config.toml
d_model = 160
n_head = 2
n_kv_head = 2
d_mlp = 640
bias = "all"
init_std_o = 0.0513
optimizer = "soap_variant"
lr = 0.0118
lr_head = 0.0192
grad_clip = 1.0
doc_mask = true
steps = 2670
Each number is 200 + 20 x the weight over its row's rms, rounded and kept within 0 to 999. Layers, rows and columns count from 0. The size before them is the row's rms in percent of the matrix's.

# layer 4 MLP up, 640x160, rms 0.0591, rows 404-447, columns 0-79
090,186,223,172,204,224,189,199,203,224,169,227,196,197,214,182,189,212,202,175,191,214,210,197,176,172,209,229,210,208,206,186,191,215,208,209,205,179,185,179,190,218,151,220,205,197,179,242,190,200,156,234,189,205,199,235,166,206,197,215,209,215,224,210,189,182,164,226,214,135,205,163,205,205,202,188,171,199,229,224,221
092,177,175,231,194,225,218,173,191,166,164,212,197,204,215,210,210,218,212,210,199,194,213,204,217,218,228,166,201,213,201,192,193,214,199,230,203,224,198,220,180,244,221,226,186,199,226,203,158,223,190,197,201,209,205,158,204,224,228,197,186,224,215,174,191,194,212,177,213,231,187,159,252,190,222,234,177,201,188,243,209
096,204,191,228,196,155,217,182,161,203,173,165,194,253,202,195,216,205,217,215,188,182,212,171,208,208,198,186,191,206,186,186,187,216,218,207,182,189,166,218,209,213,196,164,195,182,175,209,169,191,234,195,209,213,170,178,205,230,156,186,242,200,179,212,172,185,236,213,246,196,198,174,195,167,188,216,166,207,188,201,191
082,196,222,205,185,219,196,180,181,180,163,189,189,215,202,217,225,222,221,160,154,206,236,213,174,212,160,220,208,191,195,218,174,241,191,222,176,217,187,201,228,202,200,194,169,185,205,231,176,210,185,229,184,222,193,201,171,203,188,204,171,202,183,231,200,207,197,186,197,188,240,183,225,204,176,164,225,207,213,195,186
098,208,199,176,212,217,194,226,196,204,188,213,205,183,199,215,234,195,205,199,183,207,218,189,204,201,226,154,176,165,204,207,216,182,212,180,192,187,226,220,217,210,202,188,199,190,210,171,189,232,212,195,190,155,203,227,202,202,247,209,178,208,214,210,231,187,194,195,239,202,209,229,203,212,216,216,162,219,200,208,215
096,175,185,228,216,207,229,196,189,209,173,204,194,188,234,163,208,242,156,172,198,230,221,216,218,202,174,218,214,197,196,178,209,190,202,168,221,159,179,224,180,206,202,199,205,224,196,197,211,223,207,211,226,220,174,243,190,194,215,220,175,205,172,179,178,153,226,192,197,231,209,172,204,209,217,194,176,171,174,204,185
101,154,229,206,230,217,218,169,216,227,224,198,185,207,201,195,199,193,186,190,200,181,175,231,176,220,221,181,229,223,231,190,190,190,176,170,175,180,192,224,203,184,189,183,200,195,201,201,206,237,184,203,220,179,216,226,195,248,226,187,201,240,195,169,199,192,191,189,207,220,219,203,171,197,226,184,211,168,179,202,188
108,183,184,189,228,201,196,204,197,202,217,208,196,240,186,221,216,213,175,175,198,180,201,205,191,218,206,215,238,168,198,191,177,240,194,200,237,186,201,185,172,220,194,210,215,201,227,219,219,178,199,207,213,225,242,179,170,190,196,169,176,207,170,234,214,185,194,172,191,202,202,182,199,208,195,204,209,182,169,199,196
074,184,203,165,178,205,206,190,211,219,217,195,205,183,204,211,248,181,180,200,170,201,227,211,198,157,187,223,211,186,161,201,214,191,186,177,217,204,214,194,175,228,193,202,230,191,185,220,216,183,187,209,202,199,197,213,208,200,234,209,170,186,213,216,216,230,192,218,208,200,169,217,189,201,209,203,252,175,211,173,198
114,210,194,222,195,187,211,172,196,213,187,217,183,209,212,166,213,175,251,194,190,230,215,184,200,205,196,224,177,194,203,177,178,196,192,221,217,206,208,191,208,188,246,202,178,188,215,177,203,203,253,212,206,248,197,193,202,169,174,191,204,184,178,204,207,204,226,185,175,176,186,208,186,176,225,188,224,198,222,219,189
091,239,199,223,217,202,196,219,197,166,209,195,232,199,195,192,212,205,229,183,226,215,192,202,193,208,218,207,200,175,196,215,203,195,213,211,176,176,216,237,210,209,186,202,179,173,205,193,193,229,206,198,201,189,240,188,208,138,167,189,188,201,204,167,230,211,154,207,229,228,202,188,224,235,206,217,191,181,186,194,209
107,192,211,176,163,177,185,223,220,148,198,211,220,153,192,206,243,186,205,198,204,241,223,179,236,208,225,222,215,202,213,221,231,192,169,238,237,173,201,200,196,199,156,186,189,233,212,211,186,194,164,215,249,217,194,216,203,176,207,169,224,188,169,234,193,180,214,173,219,230,205,202,191,214,204,201,178,190,206,193,214
100,196,191,216,222,188,199,204,214,187,192,151,189,208,193,194,204,164,211,217,194,210,210,202,190,210,188,198,203,201,239,199,229,199,196,213,213,173,197,203,221,210,168,209,188,170,208,179,214,236,211,151,217,207,204,213,182,189,202,209,231,192,198,196,191,149,196,217,246,202,178,176,211,197,204,205,130,213,189,246,205
102,204,230,205,248,222,181,167,206,222,161,204,189,185,209,205,184,242,200,198,166,193,175,173,161,210,184,224,206,162,181,238,190,205,236,207,196,160,192,210,186,153,177,216,176,172,225,225,197,176,202,202,157,233,225,226,218,203,175,188,197,178,213,240,199,188,201,201,222,235,221,167,223,203,195,189,206,188,196,190,192
098,214,160,214,226,202,226,234,196,216,226,201,188,208,205,172,178,214,198,182,156,203,234,188,179,194,186,195,189,235,187,174,217,192,232,190,185,198,186,194,202,241,227,199,228,192,185,217,180,190,190,219,177,214,205,193,183,176,193,218,215,232,201,203,222,213,210,198,238,190,186,188,224,203,188,216,188,192,219,225,200
111,226,206,185,207,177,168,154,192,203,178,199,147,214,172,195,212,210,219,156,193,167,183,190,193,205,174,233,166,215,175,220,211,186,189,204,201,202,209,220,160,199,209,209,211,158,204,204,218,197,182,222,185,193,215,222,164,217,168,179,200,191,196,211,226,253,178,236,183,205,183,218,193,189,201,176,228,201,217,189,221
108,183,165,185,183,197,199,229,192,235,193,153,211,211,191,171,192,226,214,194,187,238,190,188,200,190,199,202,214,224,208,192,189,215,189,186,230,153,226,184,200,201,199,226,228,202,166,192,251,199,211,184,189,199,206,166,201,238,219,199,202,185,177,179,197,162,254,188,212,184,195,164,201,156,228,217,197,207,199,213,208
108,189,178,186,185,227,215,200,223,244,208,211,207,215,229,223,185,143,200,195,167,144,210,203,193,225,200,227,191,214,198,183,201,211,191,195,185,180,161,188,208,225,206,233,199,207,224,185,199,174,219,189,203,212,197,220,182,224,193,208,177,230,214,196,208,165,185,189,207,208,174,179,201,207,176,214,211,191,201,218,207
104,187,197,227,205,167,219,192,196,170,187,217,205,210,183,190,195,195,216,229,176,223,194,229,201,213,211,219,201,197,217,214,190,235,161,222,198,196,190,202,183,156,200,227,189,187,216,215,225,217,191,183,214,208,218,196,179,226,156,192,220,234,210,224,201,235,187,172,187,200,204,222,197,199,227,214,218,149,170,202,213
094,238,182,177,197,213,188,212,227,197,198,195,180,201,236,195,217,167,200,206,217,222,227,223,190,180,228,206,203,215,214,250,197,214,212,213,162,168,218,198,182,185,242,214,197,207,177,221,200,206,210,183,171,192,206,192,207,201,161,185,203,221,183,198,209,201,209,185,174,217,199,168,178,161,207,224,181,233,206,228,200
091,201,203,205,219,223,184,220,204,212,219,170,241,215,214,205,196,181,204,197,168,215,200,216,159,177,204,218,181,226,189,203,203,209,147,176,206,199,182,181,193,224,200,173,203,208,138,169,199,193,224,211,208,206,235,220,205,221,218,221,190,195,185,208,218,180,163,197,212,188,173,206,237,213,232,195,204,223,210,182,205
108,207,166,222,182,158,232,151,210,177,177,169,222,217,224,213,192,192,167,223,206,150,198,182,198,198,191,186,215,207,166,209,169,173,184,200,221,187,158,190,217,167,202,213,183,192,187,197,194,199,234,231,200,200,187,199,221,194,201,197,157,198,199,232,200,215,185,177,182,202,193,189,222,158,204,199,203,181,241,208,184
105,168,183,241,203,186,214,174,225,219,171,213,206,205,197,186,185,205,220,230,223,228,218,174,211,217,242,202,201,191,202,176,191,206,177,199,187,256,188,196,213,213,237,184,189,176,211,225,203,206,220,226,201,201,201,186,210,171,202,206,231,202,190,208,236,201,224,186,216,226,161,188,204,177,217,220,188,179,191,227,161
098,169,203,221,219,194,227,195,173,227,152,170,211,203,236,197,184,174,180,186,196,181,178,195,212,181,217,191,204,190,191,223,228,217,214,186,200,229,214,193,194,208,179,198,186,186,204,214,192,172,218,166,185,202,246,206,185,237,213,195,221,233,187,201,203,172,183,169,206,196,179,177,203,198,211,200,147,203,190,199,240
098,214,178,198,179,204,195,180,220,135,177,207,219,192,214,194,198,242,221,182,188,200,177,204,197,205,214,181,216,175,203,201,189,186,196,210,157,183,223,210,175,241,195,203,166,174,223,187,204,186,189,213,220,231,200,219,173,198,222,197,205,173,219,218,237,212,172,221,196,217,213,213,175,193,191,201,150,241,195,157,196
101,193,169,190,221,229,217,202,190,187,211,193,188,211,202,228,191,181,229,190,195,175,202,206,186,210,213,185,185,164,181,212,168,198,198,171,195,217,192,178,221,165,198,190,207,198,232,181,196,200,173,232,167,204,195,204,186,209,222,203,171,242,208,213,205,197,177,176,226,177,179,157,150,215,215,248,210,192,205,173,221
106,186,194,205,189,175,184,198,218,209,190,220,188,204,199,179,186,200,206,206,185,181,182,216,247,209,208,152,215,207,215,207,189,201,181,159,178,169,227,195,182,190,178,198,202,215,219,200,207,195,192,192,189,243,179,202,206,194,177,167,212,189,163,238,216,190,201,201,235,191,238,244,169,203,207,209,225,226,205,211,234
092,219,160,224,170,251,202,182,208,184,190,188,210,212,180,201,192,224,184,184,213,166,213,214,226,186,232,156,236,195,210,211,189,164,192,219,161,198,216,229,234,195,201,200,249,196,170,168,195,204,219,181,216,218,196,192,222,172,217,210,184,230,208,205,235,215,182,196,202,219,200,197,198,201,214,187,177,195,189,187,202
096,201,160,200,222,189,203,208,191,223,228,194,195,209,223,176,189,196,216,178,188,245,211,182,220,232,222,220,211,202,219,204,235,200,192,229,207,199,159,198,160,213,228,216,204,199,183,226,200,184,192,192,217,192,192,204,171,208,152,193,186,203,208,215,218,171,228,185,172,195,188,200,219,184,192,181,218,196,192,196,195
109,198,192,170,218,197,212,195,172,213,211,201,233,222,186,187,187,196,217,170,229,218,209,173,237,234,195,193,220,213,175,204,194,221,218,173,170,193,180,187,243,254,214,205,191,208,235,203,196,210,181,206,200,236,213,219,151,198,225,231,176,214,206,204,240,195,208,193,192,175,191,184,192,188,191,209,227,178,205,205,222
095,186,211,192,229,213,195,218,209,195,212,214,185,174,224,207,215,197,196,221,227,221,179,220,193,212,185,232,193,229,145,214,225,204,197,200,210,176,202,202,214,197,220,199,210,194,205,218,194,216,214,198,251,198,224,204,172,204,218,183,227,195,180,238,169,178,200,210,207,212,203,169,174,200,195,190,184,188,131,236,190
096,209,199,190,213,194,240,208,188,232,203,171,206,210,192,191,218,207,180,217,191,194,214,167,207,223,181,194,183,234,158,180,181,188,195,188,184,236,175,201,172,220,186,187,237,181,226,157,197,189,201,181,224,235,195,184,207,230,195,219,193,214,189,205,201,172,229,165,198,198,197,211,212,228,161,202,202,189,218,184,200
094,191,193,164,202,205,235,238,212,234,198,185,220,200,237,227,190,208,187,161,195,208,218,246,207,201,200,178,159,197,176,207,222,206,212,212,242,194,187,217,158,202,219,196,228,174,191,209,171,185,206,206,229,199,216,214,225,210,211,187,215,180,207,196,184,185,164,203,245,202,206,188,199,179,237,198,200,196,162,232,244
093,208,180,189,203,196,211,167,186,193,194,228,213,162,176,200,205,166,200,205,209,198,202,185,191,211,174,190,192,190,178,212,211,181,257,224,212,230,190,219,189,165,172,189,186,181,210,182,188,233,189,221,190,212,206,219,205,203,213,198,199,162,226,215,233,166,210,175,149,204,210,191,194,200,223,160,231,181,174,215,198
069,235,180,217,194,172,162,199,178,188,182,193,218,208,210,202,193,188,201,167,198,198,175,183,231,208,196,174,202,237,182,224,169,188,193,197,180,226,239,186,180,192,196,192,197,171,213,191,209,183,205,234,226,193,187,215,181,193,212,206,196,196,197,192,179,212,181,150,205,161,205,210,215,156,215,199,240,201,246,183,215
112,184,187,240,187,209,167,152,180,180,224,216,208,193,171,228,225,195,171,226,235,174,211,213,204,224,213,230,226,180,216,203,197,165,215,198,190,221,188,182,175,183,159,171,228,211,197,197,177,198,209,197,185,229,217,192,174,192,190,182,202,192,202,210,190,182,196,216,197,204,218,220,238,167,184,187,191,177,245,216,195
092,181,229,216,203,207,202,198,230,215,227,215,188,162,204,193,159,237,205,179,193,170,218,177,233,238,200,199,203,208,170,174,205,219,187,178,214,224,192,223,187,197,210,177,207,195,196,197,208,200,209,203,207,240,193,222,192,224,189,206,203,206,201,213,206,187,201,183,190,232,250,188,192,174,215,201,172,175,203,198,196
102,184,181,194,198,243,239,192,192,199,191,226,218,228,192,194,187,242,183,185,205,188,213,175,216,192,184,195,173,195,229,218,201,197,210,206,212,191,194,182,164,217,205,223,199,207,207,232,214,211,209,167,198,190,226,182,170,178,155,174,188,214,188,179,175,169,202,243,193,203,224,185,195,178,205,227,202,203,234,207,246
077,171,201,187,209,216,243,177,209,192,191,199,211,195,190,156,218,207,220,198,208,213,248,220,179,189,221,188,189,180,200,238,174,169,193,226,218,218,208,195,178,206,174,213,219,185,223,161,150,197,199,211,211,186,225,197,190,216,194,183,198,183,188,222,203,229,198,199,200,198,214,206,154,220,141,202,218,214,187,225,192
100,171,149,213,160,205,221,194,202,199,163,193,198,225,222,205,172,205,224,190,187,198,150,147,223,190,190,206,195,192,196,189,241,190,204,212,184,184,190,202,192,177,173,210,218,227,160,195,212,213,233,209,224,204,207,216,209,226,182,215,191,185,202,217,211,189,218,218,229,227,188,197,194,203,235,208,179,191,232,208,202
098,196,182,227,181,238,196,177,180,210,210,201,243,179,196,216,217,217,197,239,246,179,185,217,212,185,220,237,166,224,179,213,186,228,176,207,181,189,207,194,194,210,182,182,193,167,180,242,200,214,208,178,227,239,231,209,182,214,222,226,184,220,209,204,214,190,196,160,211,205,235,191,236,178,227,238,201,209,192,188,199
105,213,218,242,217,192,180,190,173,189,195,214,201,188,180,168,177,229,210,165,221,167,169,177,182,166,174,176,214,192,195,214,231,229,222,221,173,204,191,207,198,227,193,213,196,217,194,224,226,225,207,190,159,175,215,200,151,199,169,168,190,194,190,210,203,242,193,217,209,188,161,198,176,196,193,223,217,235,240,217,187
110,189,209,198,210,192,190,186,213,186,204,187,216,190,173,168,213,211,177,196,220,227,192,216,184,216,196,189,223,167,186,187,188,219,217,190,201,171,201,236,181,224,204,200,212,190,188,160,244,183,221,215,180,186,196,210,174,204,168,200,209,165,207,205,218,218,212,195,231,199,194,229,241,204,222,215,190,213,208,229,215
101,208,177,227,205,165,214,192,201,218,180,186,219,198,209,189,170,190,204,191,229,205,180,230,196,203,215,228,175,180,201,151,234,205,199,222,191,153,203,202,225,220,136,186,179,218,167,186,171,186,173,191,222,208,214,246,223,190,206,210,201,211,169,190,229,202,222,189,224,191,227,185,233,221,209,208,178,202,189,222,185
# layer 4 MLP down (transposed), 640x160, rms 0.059, rows 404-447, columns 0-79
087,194,148,190,214,202,176,226,241,174,233,209,215,175,233,155,243,207,207,184,203,187,208,206,225,193,219,207,225,219,200,186,209,179,190,208,218,179,222,199,189,219,203,218,221,231,199,226,177,242,240,192,197,170,187,200,204,228,198,207,218,194,207,182,204,205,184,229,241,205,216,215,185,223,191,192,192,220,201,223,154
083,271,189,220,194,213,202,197,203,197,188,216,196,180,183,173,230,186,161,221,215,178,225,192,199,176,207,196,187,191,212,196,201,184,155,195,192,196,192,197,214,187,209,194,196,220,212,203,225,210,251,195,203,196,154,163,196,168,168,171,184,196,186,175,193,209,211,184,238,188,197,239,197,233,203,198,203,220,209,190,202
104,229,189,205,190,194,203,258,194,188,205,209,213,175,221,197,219,173,211,213,195,185,174,192,238,203,175,214,183,215,183,197,203,224,200,191,196,187,223,165,211,185,199,232,157,181,229,180,196,211,158,183,175,192,201,166,180,191,213,221,197,152,203,181,219,179,161,228,211,171,221,208,208,164,182,216,231,189,193,206,199
077,238,168,172,182,202,177,193,205,206,204,213,168,193,196,156,194,182,188,198,237,194,153,213,227,173,186,124,206,213,216,166,233,174,207,197,173,198,191,198,183,203,208,202,161,215,214,175,175,191,216,209,188,198,202,185,204,175,202,228,177,191,147,208,174,181,210,169,190,192,193,237,178,226,195,216,200,160,191,214,182
096,186,198,160,185,207,190,199,215,209,241,218,207,171,188,188,194,228,197,220,180,211,178,237,207,224,198,250,199,233,224,201,194,187,190,167,185,213,198,181,213,202,213,200,190,190,168,218,188,194,179,201,178,225,237,189,208,214,209,215,198,194,227,214,177,208,146,211,189,193,205,184,207,173,195,183,205,205,257,214,212
094,207,208,205,182,149,195,215,200,169,207,215,203,214,179,191,187,198,192,215,217,162,214,176,184,176,214,215,187,204,199,197,208,182,199,205,197,207,241,221,224,189,205,173,180,219,193,193,178,150,219,198,195,195,209,202,170,196,199,178,227,195,254,177,169,201,217,207,206,183,197,202,191,181,199,220,203,222,246,199,205
102,188,248,175,158,152,208,208,192,178,229,211,206,208,190,206,219,212,199,191,195,228,201,193,235,204,206,189,182,233,230,211,196,193,204,205,210,217,169,219,215,214,232,204,199,169,183,225,180,220,211,182,204,205,203,192,217,202,228,199,228,223,216,215,210,207,196,213,193,225,234,185,202,225,226,173,204,212,216,187,209
114,218,201,227,174,177,187,182,207,183,190,196,178,207,219,177,179,194,197,183,215,217,206,219,199,191,212,159,191,189,201,170,190,177,224,221,197,196,234,244,195,212,240,153,211,178,215,188,216,188,213,172,191,211,178,220,208,206,229,223,190,223,187,199,208,169,201,177,209,200,202,215,202,203,176,225,202,205,248,235,195
065,203,196,219,218,166,211,221,208,204,202,202,211,178,207,180,208,205,206,163,187,213,220,204,208,213,230,229,216,224,232,179,234,211,208,191,185,208,178,195,211,194,223,198,195,228,256,184,196,216,212,184,211,204,207,189,190,203,177,210,236,181,174,203,170,205,202,150,186,171,218,206,204,207,202,194,197,196,205,223,192
124,194,165,206,204,216,191,202,177,181,229,173,200,183,174,212,185,225,139,174,162,185,183,169,199,218,169,185,194,232,165,221,216,172,183,226,221,179,225,208,202,221,177,208,180,210,197,222,221,205,236,201,218,218,207,193,214,199,197,186,228,185,212,197,169,167,200,227,190,191,202,219,220,181,201,202,201,216,222,163,201
095,206,185,185,203,192,189,169,168,159,204,219,187,199,219,210,200,195,185,191,168,199,222,168,209,195,209,237,221,229,202,177,207,206,192,166,195,199,196,205,216,195,194,191,174,180,184,154,213,162,192,181,215,200,219,150,199,199,185,196,183,192,173,194,202,171,244,186,161,202,173,210,160,206,207,228,229,165,181,179,199
110,205,196,273,186,209,202,205,190,203,194,174,178,174,194,208,179,234,184,200,192,199,196,191,225,164,189,182,225,211,210,179,207,211,210,152,171,238,182,209,187,185,228,209,212,191,214,206,211,204,197,210,170,199,198,191,181,210,224,191,178,205,168,213,228,188,169,200,223,242,217,224,174,212,198,249,181,210,204,176,204
095,191,215,195,145,175,203,164,193,209,200,231,195,193,229,179,190,155,234,156,205,226,162,185,176,202,181,188,158,230,202,165,182,215,186,182,199,210,234,195,205,215,214,171,199,191,214,218,211,200,197,236,173,202,192,178,201,222,189,194,206,263,210,200,211,196,187,203,173,182,214,200,192,223,193,206,195,177,193,201,215
097,218,185,214,169,209,204,206,208,185,182,189,208,152,219,187,231,170,169,204,222,211,230,190,206,204,190,196,196,186,202,210,208,225,194,179,225,218,192,218,197,231,194,216,216,211,178,214,179,162,208,173,242,195,163,204,194,206,239,234,192,205,188,184,210,183,198,165,200,190,184,170,184,202,192,210,199,218,187,190,231
106,205,176,175,234,210,224,197,194,192,224,202,158,208,183,229,175,241,192,173,181,183,187,214,185,239,187,238,194,197,184,230,213,218,191,229,209,193,210,199,235,161,173,200,185,209,203,186,205,165,198,184,185,182,186,185,173,245,226,251,176,221,195,218,184,207,211,187,195,196,210,198,219,185,200,208,202,203,204,198,204
102,178,205,239,204,176,194,234,220,173,220,223,241,199,232,207,189,185,156,193,229,207,204,194,188,195,236,192,212,194,185,194,177,200,200,211,205,194,166,195,199,178,196,155,226,225,173,197,224,155,232,190,216,191,210,203,234,202,204,199,215,184,176,194,226,206,219,205,205,215,181,177,195,209,200,212,195,231,178,198,186
108,219,244,212,176,186,207,205,205,158,228,235,174,189,197,198,203,190,202,218,150,213,188,201,211,219,190,208,188,173,194,175,190,183,187,204,170,214,210,204,192,165,195,192,169,207,230,219,190,203,227,196,216,210,183,238,199,160,219,193,217,198,199,182,237,222,187,231,192,172,180,213,186,194,154,176,195,215,189,223,208
116,157,220,225,184,190,179,199,193,209,201,193,186,231,228,209,223,203,166,206,198,201,233,207,212,216,234,197,221,207,198,209,203,221,225,201,230,207,207,157,204,159,200,242,195,170,218,190,229,215,190,203,187,203,208,222,211,195,212,212,206,193,197,222,176,202,236,209,212,239,220,188,232,203,227,206,191,207,202,233,221
105,180,163,164,212,206,220,218,238,180,201,175,208,182,199,215,192,181,225,229,207,204,225,188,190,225,170,174,207,193,198,211,187,194,210,212,196,188,182,194,179,213,188,179,209,219,216,189,228,189,223,192,203,172,160,206,214,192,170,191,209,216,160,200,164,208,220,204,199,211,199,205,177,190,202,208,174,197,170,230,214
092,215,195,180,213,192,204,209,153,212,197,181,206,212,186,190,198,209,201,201,191,199,207,204,169,225,200,185,178,154,222,219,187,179,208,225,192,196,179,233,192,201,207,183,215,224,207,208,183,177,201,182,216,239,170,204,198,193,204,253,185,146,194,240,191,192,169,221,210,223,198,204,232,196,189,212,175,203,216,172,222
092,210,204,216,219,195,222,156,199,186,169,218,201,212,163,203,208,229,210,192,187,167,198,173,183,167,220,167,204,212,229,211,204,204,204,227,209,233,201,207,197,181,200,211,204,191,211,206,178,228,214,182,214,208,209,205,178,189,169,201,166,182,198,190,185,217,206,220,204,189,160,207,194,181,208,193,200,215,208,198,162
104,203,243,204,187,202,204,195,189,177,230,199,187,205,200,199,186,175,209,170,187,188,172,163,177,204,177,240,233,201,216,213,201,176,173,195,191,198,205,215,228,188,222,178,228,167,219,203,191,234,207,172,200,194,216,190,187,187,203,206,236,196,216,184,179,190,203,179,199,187,211,179,206,232,209,234,255,205,164,213,199
102,227,212,198,151,168,183,191,196,154,228,180,186,204,200,202,215,187,158,171,203,171,215,232,218,203,211,168,190,170,198,197,207,184,202,232,208,175,204,181,186,151,210,159,213,162,213,182,188,192,238,184,189,216,219,213,191,190,193,199,200,208,185,208,183,205,217,219,211,205,222,199,214,205,166,180,195,206,206,206,216
102,183,179,189,188,233,192,187,195,212,214,207,195,190,163,222,199,200,199,187,219,197,219,200,182,221,208,233,226,203,193,196,204,211,226,214,207,226,216,174,217,224,190,217,185,223,194,223,213,205,217,208,197,226,233,205,244,226,197,195,220,222,181,202,173,225,189,187,162,212,178,193,210,151,232,180,229,188,207,226,184
105,169,205,184,213,228,210,202,207,242,208,233,171,209,208,215,234,199,215,221,183,201,225,183,206,218,196,213,207,188,204,225,196,174,206,196,218,228,165,196,228,189,209,187,238,171,199,180,201,197,220,195,222,238,218,194,233,184,128,160,161,192,210,204,190,225,199,222,196,168,205,199,215,240,197,185,233,219,200,233,198
109,190,169,150,191,204,185,193,237,215,213,208,227,215,243,218,195,202,208,233,183,237,188,222,181,202,201,219,199,229,198,215,225,202,210,204,227,194,185,204,191,232,192,225,176,193,203,184,199,182,201,172,187,183,197,172,212,189,195,215,180,170,162,178,206,170,224,242,176,215,194,189,195,201,206,214,225,214,183,186,198
099,200,177,197,172,172,192,193,166,185,197,169,210,220,221,194,232,230,185,220,184,208,198,167,211,225,200,207,200,201,217,213,217,172,187,216,173,177,219,203,239,195,243,233,183,193,173,210,211,205,222,177,237,192,221,237,167,207,202,187,211,224,209,219,218,198,224,178,178,177,213,175,206,224,208,213,190,154,153,182,181
098,219,228,178,176,209,192,210,232,169,210,216,182,164,225,173,223,215,195,230,206,214,221,172,206,202,170,217,150,229,187,174,208,195,228,188,214,194,187,192,182,179,220,196,200,233,211,178,186,183,215,202,225,161,206,216,212,215,203,175,170,207,187,214,207,173,213,191,161,197,167,184,167,206,201,241,174,187,199,187,138
109,202,206,212,207,223,190,226,178,176,161,189,214,219,217,199,235,202,190,233,168,174,197,195,210,167,222,212,208,198,187,202,170,196,182,192,186,191,227,201,220,228,178,216,200,191,161,216,173,170,199,171,197,234,214,229,219,218,238,238,201,220,187,206,207,222,184,213,219,208,198,172,199,184,243,212,206,214,175,217,165
107,178,201,233,202,189,206,233,209,217,203,223,190,185,190,192,240,173,180,200,193,163,171,207,239,229,228,214,165,193,196,194,161,218,192,197,227,226,162,200,188,191,188,225,207,193,170,210,198,210,182,173,239,197,206,221,198,201,200,215,214,190,201,188,232,226,203,223,185,159,208,180,209,205,160,188,196,221,189,187,225
100,175,182,192,182,219,190,205,181,217,195,184,171,148,220,214,216,203,183,217,169,168,196,221,191,216,208,183,225,223,162,231,185,162,214,169,199,236,201,192,203,176,204,172,206,200,216,186,175,228,249,198,187,204,193,206,195,202,211,175,213,182,208,180,170,233,236,192,174,180,172,213,169,184,169,175,189,194,234,202,196
090,143,198,177,212,192,135,203,206,216,228,196,233,219,194,191,199,197,216,161,178,199,205,190,202,195,195,174,178,186,216,181,183,165,172,174,201,189,196,174,216,188,161,192,210,198,208,228,203,196,219,212,225,207,193,183,206,199,200,170,203,202,198,206,231,199,200,193,198,211,160,221,203,173,196,210,184,196,161,174,155
092,190,168,198,206,187,193,208,200,230,203,173,213,218,218,184,200,169,177,212,245,199,220,176,200,204,223,178,203,238,171,190,161,174,196,183,195,186,196,166,216,180,177,187,211,235,209,190,197,207,207,207,196,164,233,232,213,194,186,186,186,218,212,196,197,218,234,207,225,230,226,215,201,199,194,177,235,183,214,216,197
082,222,217,209,202,245,185,208,176,239,220,178,205,215,230,192,196,170,185,197,190,216,184,195,226,209,235,199,238,217,193,192,166,200,187,183,177,172,198,199,190,217,228,211,233,205,168,209,204,208,237,213,256,182,198,173,180,228,192,198,215,237,195,211,151,223,212,211,222,175,184,201,186,206,175,226,172,226,204,219,208
059,197,219,193,224,215,216,204,230,202,193,191,206,168,167,208,215,203,194,251,180,201,194,186,199,185,179,195,210,180,213,212,230,206,188,183,201,168,174,215,195,202,203,234,200,210,224,204,210,225,236,191,206,188,227,197,208,197,184,182,194,222,181,198,183,198,218,167,187,189,218,197,185,217,176,193,195,225,178,230,191
105,207,202,211,193,168,214,161,228,202,229,205,167,180,202,207,154,192,222,182,179,207,160,194,189,196,175,225,187,213,192,233,240,190,198,213,187,188,202,189,198,189,196,203,183,210,223,211,217,228,185,211,211,207,177,215,177,180,194,208,180,188,182,218,197,193,205,194,235,185,178,223,206,217,201,157,204,184,195,216,231
093,167,193,185,204,195,182,220,213,172,204,194,215,162,189,207,199,145,206,179,207,216,200,187,170,199,163,237,183,166,196,206,217,186,204,187,222,175,201,192,197,233,178,186,191,202,205,215,201,201,218,199,219,209,202,194,235,201,184,195,211,162,237,180,211,251,223,211,231,216,199,197,197,220,190,230,187,184,214,208,187
106,188,193,188,226,228,174,235,168,215,215,190,196,202,194,203,232,183,198,216,230,176,183,220,151,221,183,227,223,195,197,174,209,191,178,202,172,209,206,170,212,219,197,194,191,179,183,181,221,259,236,215,192,184,198,197,200,195,200,234,206,176,233,192,180,171,192,179,186,183,227,177,181,167,187,185,206,222,180,216,199
086,187,212,220,203,212,202,190,207,221,171,169,202,222,243,183,167,216,172,206,178,207,188,192,226,219,199,220,201,207,179,177,219,206,200,188,174,214,211,197,192,233,228,224,176,215,205,190,202,205,187,177,199,186,199,203,220,225,213,199,198,229,182,196,218,193,188,186,198,250,210,182,211,191,182,213,222,207,192,197,223
108,190,235,190,199,213,201,189,198,185,195,209,178,194,233,227,205,185,188,194,181,221,213,209,199,190,209,199,189,218,187,210,214,213,204,198,211,236,183,170,199,202,165,224,205,199,182,191,199,200,191,210,188,200,208,217,184,155,214,241,230,203,212,222,203,188,180,222,166,205,239,221,214,177,190,170,232,208,179,219,208
100,182,190,213,187,172,190,197,166,191,204,193,180,207,201,183,152,215,205,182,211,207,205,237,222,197,173,186,178,201,223,214,239,216,193,226,193,216,238,190,199,205,199,188,213,205,258,201,234,210,192,214,228,190,183,194,163,208,174,180,237,167,168,164,198,196,158,213,160,199,211,201,200,197,210,216,210,214,195,200,221
103,222,201,176,202,161,195,220,222,199,179,202,205,197,212,195,215,184,203,204,184,199,225,204,213,193,164,133,223,182,191,182,167,199,202,235,200,221,223,236,203,201,174,204,184,202,181,155,184,212,171,173,202,214,199,212,199,204,229,193,190,224,181,188,197,178,180,181,215,184,173,202,226,195,206,240,166,178,177,198,249
105,194,215,225,231,223,224,177,149,200,190,213,186,176,230,167,209,218,197,193,205,195,193,152,174,207,242,227,194,238,235,205,199,240,183,196,186,186,202,231,198,194,150,166,196,179,180,178,199,229,203,206,172,203,219,210,245,170,200,224,185,236,196,174,189,189,202,211,190,187,157,213,195,231,201,211,207,190,199,186,199
105,194,187,213,206,198,231,173,201,227,211,200,172,205,200,251,181,208,223,199,197,195,194,211,235,196,186,192,214,159,200,198,207,199,207,267,208,220,190,208,206,202,204,192,214,215,224,180,179,192,217,176,241,156,202,225,205,169,194,205,191,188,192,226,202,178,182,209,203,182,208,210,217,172,184,206,181,227,210,206,196